{
  "n_kv_head": 10,
  "norm": "rmsnorm",
  "qk_norm": false
}
Each number is 500 + 25 x the weight over its row's rms, rounded and kept within 0 to 999. Layers, rows and columns count from 0. Numbers have three digits each. The size before them is the row's rms in percent of the matrix's.

# down: layer 8 MLP down (transposed), 3200x640, rms 0.033, rows 3184-3199, columns 576-639
# up: layer 8 MLP up, 3200x640, rms 0.0342, rows 3185-3199, columns 576-639
down3184 099:507515516512510537542465485496562520515488487514456481462505517515522476505516488501535524516480509472510498448464488487475494510476559492520490497503504543491506544486524535473519467527480530
up3185 086:478502479478485487469514512505468475513488480502529507520538529519489458473465521471469482499502445531497497482486475518506502521506510463482544485467501548502454485475503531508487495505513482
down3185 082:529509505524501528501495542513486514492462478487459528505476467475521501530488480482471507477487533498553464489463497508509468501520517507506463505505475502473509504495461487520474525531552503
up3186 111:516447484514514469492493523470505533504490482531498507504519473487497500450474503484486524469499510501488540499465483520491490551531509468487486452498461537486463526499465482516474523481515471
down3186 108:523523498485453483497539506551494550508552516509502447503480492485485511508479464513551497542487473460495461498517464470490513460516496515524490461534486506471504506481467489502502490516484472
up3187 088:427502522536477494499565521470525524522530511494491508441512469525543495488477517483499518484566471470486490510498545502485514503467500504485515475438452531497464435470516480493484516507506506
down3187 090:525522523549521528488513505496528520496493508534484455475508545516544474503522508537515540510506481498523505513462508481524487508518515477477518514505506468499483511474521491539500484494486523
up3188 094:485468478516484515515491484533522490544466516483448486487477514533511487480463534495492444512455480459481474538470503507504506464518464522480511449485517493489475528507494517512480538481542478
down3188 091:539523480540486513490469484474576546500448460512459499501547489449493534500516502515505507463488461510514496485450548483542498515479486511464531500494504551472502534537500482500512507526479470
up3189 104:520486488459517522472463514490493503518516497505448476492514491528483537480512518535490522491544480504486473479500472498462512489480493462514511524466470509526570518468467536518449531459530493
down3189 103:510493476485522504523508558466489472462508483472493483485443538534512511495508520458478488501494458495531527538502487457485471477514492519511457496453487536452506532487508503521486493496490511
up3190 115:486541539475464534536502484476451516512540492467511499504509473481526501513488504485507505510531527470492476493492462519486474476546480484449560500528545468491500473503472463462465491494487523
down3190 116:496502513473509551485489523524491524502548467474489499487521498490491445531537494550500508550501472512443472468492480506557483459539504495545496523501491489478526471516522489521472516518513526
up3191 086:489498535507544556473551531513515488523494491508501485507496505464551521484506520515530480468509542489491507497474498479542530497474516487464484509472517501524494503473510492474521514524519514
down3191 083:536485525471504489508461485538490487464536464509492472503518497536478524503515494527488485508523507493494560453539464459501444490513535500492508524490462450499541496475529517485479449479493499
up3192 105:504498537496524547516453508530495502527505483480518468494478510490488509519516478487508510504501498507486523521533486452479507443478531507508509461517483481526567506489522515497514510491510444
down3192 106:493517507502491497472486531514448516497536477498510485483506505569515476530518489523532431466495487476532539455489503472541495510492489557463505501515497477520507510508502510509502502554500496
up3193 089:490459530484507461560445523516528540530478505497500507526482447500482478505492488504500509474553492476485480504477568530497494509512479478516481526497487509520500575485519518504466490506443516
down3193 096:492497485522474505530522510501555527478483494517450531518491499506444494536482492432492501469527520475540502503524524536522504544505515538526527487477463504482525524510476451495495542461433506
up3194 103:469500466518489502471508483501525457486526485514486510544503465458507523496506511533515551515471514454492518474501495498511487527465526483484488538465471486511493551512487535540502468461476521
down3194 107:540498515529541455479464492510483544510465492459529504480503539516457534487461516506556459519533479470500515512516542488525518458490487482494539518474517501529496507479494489531550508479521522
up3195 110:502467502544502568472476531470490535494487494505544465496502448501505460479520477524509517512534538533528517562476490483514516525499502528484510503518515505526536491485494507534528474497494500
down3195 111:488465481515498465468474491507515500501471530499462469505523416529534491495494490508508515461515497517499514500498487461498499505516532469436517539497470493455516527549445470522490471485486480
up3196 090:440514522509491477481482504502507507536506566487513525505503540480531481501487484496502522512453493552538483515485480493486476571514475475515543483525462492529462477524499482476490532515564518
down3196 098:489523507463504457464487509458533525527495506523497464488483516518518454507476521535445506529519455467454539528531484501485522517496522474494479520542486484497496506467510511463453492515467492
up3197 101:471486532469503514521485542458500487502497508506529527485486503509505553533541511468466510450502470468506484517525503526506500485533471523492498518472491536522503507505493504529468543503517481
down3197 106:517500511476469483493515510509452486484495464523512502565510490514527495521509466487473509495522500492485512535487503494537521507524533474483521515493477501501493518498518501503481524467482485
up3198 087:505506461498503461506479464574496523486491512485531548507532488535510521501493533478498495475504525521524498501503488533473528500519521460547531522468447489509484459498483547556492465470515517
down3198 087:497484507509509536480500458504499506503498546482532499514464527498487476495468510506538475484529499501495470513476537479460494512517495485495508480498496526526530538448463500502519525488488445
up3199 139:507551482482516566490518520540530573449488532473488455501464534524530538520481477500471492466504478512524530537464523473514521457498498491455528520525493508515530489509529480484543492481518514
down3199 145:497489490527498524485510522481513440490474488438522501477482474519556516506453518512486517509476470472488508511489533507514498492487528476506475520495511503510512466513496494460496552529504489